Weights of a small transformer language model.
Size: 20 layers, width 96, 2 heads of 64, MLP 384 GELU, vocabulary 1045, 2.6M parameters.
Architecture: no position embeddings, biases.
Each number is 128 + 32 x the weight over its row's rms, rounded and kept within 0 to 255. Layers, rows and columns count from 0. Numbers have three digits each. The size before them is the row's rms in percent of the matrix's.

# down: layer 14 MLP down (transposed), 384x96, rms 0.133, rows 352-383, columns 0-95
# up: layer 14 MLP up, 384x96, rms 0.126, rows 353-383, columns 0-95
down352 104:123138125105163132091113143154124116097126144158138226178111170086181173128082176087091115098060102196104169155044167152158127143139112123109118166139093046188065130157105115131105161118124103118121110101135163112132101105126110107119155147172106092126158110162138163147127137155099094101
up353 108:119150114115163117053126116079104080165185094123075086117057148135111091081155136147156133163095148171110131190146156128125188097135111124096129201142191185091147139127176104138176165173143120098094124081170140073135138177095133110124169118153137092112121183129109117125152138146106159114
down353 096:091100120100107089110105102152128110106100134092077146055159146176080131096162102128105124111047135171119157122104137156157149178134137159125118120131159124117150088140113098135159157128129060138165182135194176154168127127066148132113143160148145096178131193066089090072143159132096126189
up354 092:140093140072151135128122113093098146134151063149129139141132113089111107092167081174088114155126137154099150134088132072085123120079128125082155170128133161114188151120098037143131097113097174098120135137162174124149108179090114174190166165142085101114203137079118112130134140103090204130
down354 089:099116151111041120137150152156085107161111196144157090090141158135145091140054143092183166083096184083140107134140122163192137179152099131152133110136190099128125096134137123125166150085166135150159143141087138159136153104192116065116091121121138143129095096174063097157116131119095089104
up355 097:117108150097134123099115118082112149125176135093143169149123172128127131129125171127159074054088149171159141099106096131107117134106175139133086136137131152115147149158100174139180090158063226140133122126124184101094108115155085192165178109143119103121041152111096109136144193116149073138
down355 093:151153123146206098165177108131094108053166119061131140109093137115123126123192082118159135158060129133166060102123112131136157093125122119135164082188140131117104133170146173159152113109165138133083149153069120208094114138116166126144105084084136141154123129146120170075122189137091122104
up356 099:124115148093157123121093149049112148118130185128128081143038127193065187129159125121115135140101121142127158147114092155130171138126143137110152176132107127107181128077106118163106152151136195132113165105173135119117132119131085151100104065092157061109163133052145113221143115132106132141
down356 090:121087144122099120084133125111095107175103137120146126125158042118170144137107120139160110103102111119135109075042128115172098203119079160091161157094108095153138131124154213106145142099197119205165085148094139108133192093146144147127131177101105133135160114181108144185139129120099133127
up357 094:109203116108112141118178082116095082131135101124107108145110105196090092085140072140068129134149118088142125126142118130109105134148115116220073109124142151132116133081082123116170101158130133136160095100163165073132093162143114191148142168140060148132142192073095169175163127162131148166
down357 084:133041179165169119156109143195169106108121135096120144135120112071176129083129164142190139150093129145141152113125115161157112135133128120110160120130144151135118135125120152072160055069074145187059151142120101125101124129114105139106142063148205136157157146186116131047137133091118106127
up358 103:108122105110128180100121092146090137148202145080141181110117141136187123131067088103117146184106112091165119135103088112137144124112137177114098129155149092124083194104093185082092089164109118092119137100158164083164147183156083143106146151187186137145182166157103118132134094117078094146
down358 101:117165121079142154129139148110128129158172081145120163121124182134122139104137082132101138108124104135089117096159059148099166104122166137193112120200192099127130144126149092139159129087220065115053107123113119112173123166109129121101123142114099033120121101154137107114186132120172126191
up359 108:069193133084097174095150131099112099148078110147148161163068129132179126110118138139137179104153081123153126180157169067124114083103115168151158129126104108142134186038161103114098098105118092110092088107149115100090120141111157125125206143128212153135144122147133151176124104153134175123
down359 120:174123118118099105101126122148122105199158141168142144130094113122123151142046122126133105149137100132109117115113153116030119116085091151146145155127109056161135142185088168190143151161098220101146138188105098106101194149155151104102064158135129130133126157149134155123136096108109055126
up360 094:160130122138119174097155157092059157158097144105133126131124126148069139141065103140149154153105139127178179092153102111174133095115128144125143196079142097137176139169124084115117131163125193054087114092091149173135140161173078136055157118098106171115095083110131101153109132114114126203
down360 087:144121073157123129120147147117106113144192071060143096116107107087142184119100075127079151175068124113071141117120166074123134139162143179167160098137135150136062100139128166141146104099157112127165118165121145135119154183169185188123155138132101100024135114155148114084163125137153122132
up361 104:093075093129102129093086118115086156130105132132125091114100082142124123177123078094189124114109072100134160174103142116163107121129101141086137155152140122142152135188135161226129131134106109137145155066140135125151111113088131149153108102101133202116162123108147137190177219084145068174
down361 109:141174116066098159148115111172173137071123122109139115143083132121122138133134151121124046223148133121127150078125116146177135156126131134132129081143113079179138115120110099113098114183198110086100115083100159132070089113189125136127108171178150162076114146157132104120082152178154194134
up362 101:120099066101139129138115147088119145155112110153125142106083178174126156133111119118126097114138117157156089081131147144101152176110086154132046113162075119096173142146113153155158086111171165079102106123183187118124170111120130121153161162138195079028116179108136168147091164150079148143
down362 096:123110103111108108150180182145152137047156069094112160120110156086202079061098122160109123170148143113135136191211128153096138119099155067139173130110104137168101123165128143099168062157125126107160123099176105109111178094124102105087124139070120129152117147111110163155119102140141112173
up363 088:147149133120124184111068096099140194106173147111147189112092138066068132151097129160096136109155111196119130155109108060093169143093144151082123110130078159115132183143148118134157133114149136120112110144114094107157136138117126163024167072133186111152138157168103159174100101133177139132
down363 088:129118163091103091115207113162128134109140141117081091104154148215126134107172086109123106153127194088085141099159119123101159108107111106183113063163192142129072082140170132106170160165134140128170142136116151077096169152118092083162103156146100120071096128118126155130202162113123114127
up364 102:149099117136117115067133147094120194100129040120140133131152134111134135154162120092106076162121142102137124122150233080154086162105205156091087125136124098077145114170101120171103103116146134109144107111147125137143159119097113167103148101119113128074121124100142169180207129088195166155
down364 101:103136173189117142125112084201182090101120133088088112162134117147095131100122144122158124131101139140092158104114096123157073150045111147136150090153129181145139114116165129105165134160151158106134121179063190120076166157114144093178089137074083145132110138087151170103158170080138166074
up365 107:119111180131133135086101146122112104141159145121144131136136060114072085110122067117137157124118095143150195146139096143120108113092109132113160141212137122149146147143121113172202117175134112141037101071130103063102132153154118168107147125173134150176124174097128100146127161195073147063
down365 106:127096143104156137087125145159169138168147150162119090119134076132164061091101084108100101163057118120112106099111090149136196188154170165103191094121154055132124157191112139151161144168083119127096152112137136150130147142111100130158192154114141152105086093121066092133121099122196155152
up366 104:090108111152126150104089107114090136157133089128169138145117059125073116120115062150098180105123123138145168119094122113120143141136109142102165101160134086105160102098182201189150099096083162128099158078138133134155160165065229152128162082108129078170113149170101148132173141145126095098
down366 101:138118159112067099148127167143114155124150165105095134146145130113149111148100163133116169097095103110105048122107119069137116113165089162084146122117186131110172124167178054156158178177107172101187193105105115099095126120145037161138088172163117085165125094160117150131153096149151124125
up367 101:110149109080204147076090214090092177188072109161044147124128093147102148192107117096112110142111111119132091150148109165114162108119130108167132124091159126156133127079134143140201142114132158071131129129131092138150111129090141170188154130085153116130147160159167155126140130079131179155
down367 088:142097124106082128208127068184141095030119146113150104117127123120140093099146141134199174119116166132131191096155146115152068122140125129126132103134152074077153106144087123150116105090115101144130127175125165156113144113142169111116122151179120143167182159045154150106128186124073089130
up368 104:145151113068144174141148123116106193153126102183097116128083169099179122174155114154150162119152104079070130187159078045084143096098126169156121205071174132108112101056120118138126092146124113112126160070129078092098175150112145109148133136096114155121143138131097160137117140154099119102
down368 108:163138165152140147128157111148130090115119064113112059104114099154163148109080101117168140113139198094165179110103151083105181153092170093120108092174098132141145158113206137090144130104123111143155044078129105137098142158127165114166092112155146090085114129171136076187153192126142110113
up369 110:142076074128159166117063132039146108159136130050162158165156114110073135182117108097106098125155165135159090104135147169144113142130105128098137131182152118079124110145093124187127069140104140151137092067180178182151101170189134154150109129180116146081114138087137111156141132118123125111
down369 117:097112096075109088153103173153137099106139115137106076184155131178188209092157159100097141080133095103151091130108154110135137148105149134150130087132028162131138162137171144094148160120067160121162128117155114115124195154074041132127136106132141132126123110123169134099118146087123147190
up370 091:139079109047138103056147140102115117155201163073149143157125159101093069164101122129140097125115105101119186145145100104103106153117159112091119098188085158144138131109129106182128185135183126093128156139159110147166057086103124184117204115080100118113136092167129123145138150094135108126
down370 090:147104109157063162142113053148115140076143153185167114107153155107108110140183122133075111136129106141128062138202139121107123101164117075109149141108108089125161081123149159126169118110173170165188220087081165115093160105168138119074069122135135137104133126143163147095093153132120140101
up371 104:089124162122182147135156154070126162155127141114114181153131124090147119226072122152218152137189143138159107188083124108067198180075115136149140156133130165146085176113101113123090140083075096124146089145137120099087091159120113144079135109151096121129129110120098148124129096100127111123
down371 107:145094132129077131083106140099135123181137174143126101141180080130054110115140120132158150126107078146123121093151102066146047134103170101089155121220128116104193166101078136120139115120108165088123135099114200153184117117063128158169122106105146127134149134136134111168142184157180140124
up372 089:085104144121107083119082090127076146121125064146114119133154098143073172096099112123073157133147186137153150168138131189106123134131154138045151187113063130101123135163138146154103131132130150112139154070138140126195086115158154165189095130115154097167148086049128171161147163082104126126
down372 086:131091140073157174158153154099156141103101183130184211128146171130146108126065135174121094130120081083157127152105131128167160119100104158160106081131086105177127090120089124061158098133104120167112097143146144110154119129077152112069157101166127177048138202132130095163113116134146110147
up373 111:121102130086195132129076108129074140156152155136079100196097140116100117175176108138106122152144135104159136208116124152130119100061168138122156132075155090151103129129073096153170132103047112130113156139138146122094056129095136145098125108119124138098106109181174172146186142158069110169
down373 101:162092112112099139095100110100122140199122136153141096052122080099124085182170203137132104101131166141128075122140136149044151135169080161133138119153112147145163125099131123149041140108140066133133079141112110145156126164166183128166103180101141132140159095149165129135140142089099097192
up374 093:065154148137140109077130161147079130140125142106106113127098151110118116173084118106144110199131062127140126140147096140124134144129124147117096113126130167138066214125103208111163104156135175108098110152107171088123158110176149168174101161069241105111097126135112162102131104107094164139
down374 087:235115052145138158201178106139113150080177081162106144088125063134121115118127154120136156130117140129082153166105151172138119192188121087152134159142119115130107099135127118153114131124162087105071166089063085138117136179096091128077142117128100120147136132135179115088141137151110120169
up375 111:095127136115140123085060127140120112155156081101111200138145067135105131154112075122103085170103153172149147121107134107140136098141143152131165157072164074105096125124116092140126120163125155107100149149196086212207100096118172122179099106164148117094165080102097142174189125151118149106
down375 124:165148088070121100152114116110128219133121112160104112136121171132113170135125102120192129108105118105138110172085130144158137184078109116123099127118115126141164205125113103124093180086151129131184056097087121080137122183078140110124110173131047157173070133149148144157106134075119131167
up376 102:140111114148090135136190088121142142159128067082154150067141081133133143119118077125194126127110113120198131148201126157132108078124136125140107144158115102083078179122098098124157103108184122064105106096119114120114175137104096138141204130149205141095157115107166132193170156129102089154
down376 100:102155162074126130070204090120078079048123155160089132176150155120181143127093168164071129149069208100134124072147148086126159110134120094136146110171080112184157152099097128099148136130145118108164143160138127119176075130113122123157151102147104172128134096125159124101101079117162136121
up377 094:099189155078167135113090108128110134156116137152087118174124110105098102157154150131096122190123112204155157128115196100100194197129164130134098114123106135128101137089141145110150135063116120100115125115079177094105114095168189186168115051107120136107119193139178137097146153152091135104
down377 089:147161133169138121165099114122136113150139088087132137184133114137142116101147138176109164066175188101110121107137142111196148149126126076162128135172180088121132091080136108112121129128140108106057077098154178171140122081088065120105119196171138095147155180114181117120081157143088098065
up378 099:122115081128200091129123151066073075131159102154170088113098155076118135151134116063125142141141107108100125160138164147101161179149178116103135156170134156102060105121115078168148141173189121108128125065088173116146109133115144184167143105166073157109100099136121070115170182130110118120
down378 100:105113115111119165129133109183168090072145119141138170055099145134133136100157111105116095180174162051151143171109072139182100162154109127134089173173128139175097083151130093105143129133136106157113167124158113172121102084131162144099179109138142141145093062087115135119093164224114132088
up379 106:114146103063160100119105094137081135127163081157051172124165139112138133115128134128163130097127120137135168146116199091106127156118135134107150142137116117062185117126096171190118111169109131114083165132162067094195113118103065117149092085125171110098124185133162116200168121131162180099
down379 100:117117112124071207134184142116123144161107126101188105090098120118129150147075141182135141146082153154147083117163098107167060164189084155150128094117106160145107102192095118063120098134157107093120129139108188130178110149118117133143182068142045143135136092173102157130122139118105159136
up380 109:099113115085135092072143118138149116225140125100088132145116182137131113146122139069125157090153064106212113127174100156169125133097093154141159107114148125094113166158119195135174101163186147123120137088151169145116079139094119115183103116205113086106113150099081133120107121134094141178
down380 112:160086077172107164163169100139133117033104107112176150145113173127164110145170183124114126142156163125123148124080193129128188075101147050151120136126120122117090103115157119113086172103104098094122072092170115080111094119144116178138145138116097107096145154171140149180105112178156172106
up381 102:123145143106116143112204048093110130172101120154175100176166110083133146130095088148093114105179074140165193156085171102114085118118104141171161176130137136120116137125117058170114104162087136111107073134160101097117126189168135138129177146076173093114129158182186100120135110123129124109
down381 102:145112123149150157096166133094142175180224156126136183095083142153120112131168150081134113150175140141148162114120104120192073138138120110112171132113103096104119088095098139145085148197113088145149064141153112104168117153135142092165117103121113081127116131163174101137058074149049095132
up382 100:150183091159174122128086156145161104132147152140118151199088137075074100139118148098095096103202043114109142102193113110156187193066155138146099144139137082101105164058114122161159143097130172179129112120131131128132123144114124141116107053136113131111133106124173111125119090100101160111
down382 105:172135164119143168106134108173161121186169105150112101076161162127176145130137063181122122153154140086128068155111143082077041097156159188105133135164216094112119131141148151106116147094161110128139159153157131071106157086147097100155141137141086115105092140143112137120092121063087102142
up383 087:084181141132124144117098142094115157127094143099157149106113167128161143193113193168117128043185177126167143095096135154141152093096191115123103147167069130123093137084065149158122109108190092130140070111135077173170097129130089141139093090100117161096170137142145180142151114128086120154
down383 075:138091116123135138123183120143162103130123111115140115056112107168114149102126086047136091178076119151062156172216129123142062121144098131097127140104148149135110139180174119088157092150074208146116091177097193128127177137136172129144107150141146112167113138089088099111117154107142153130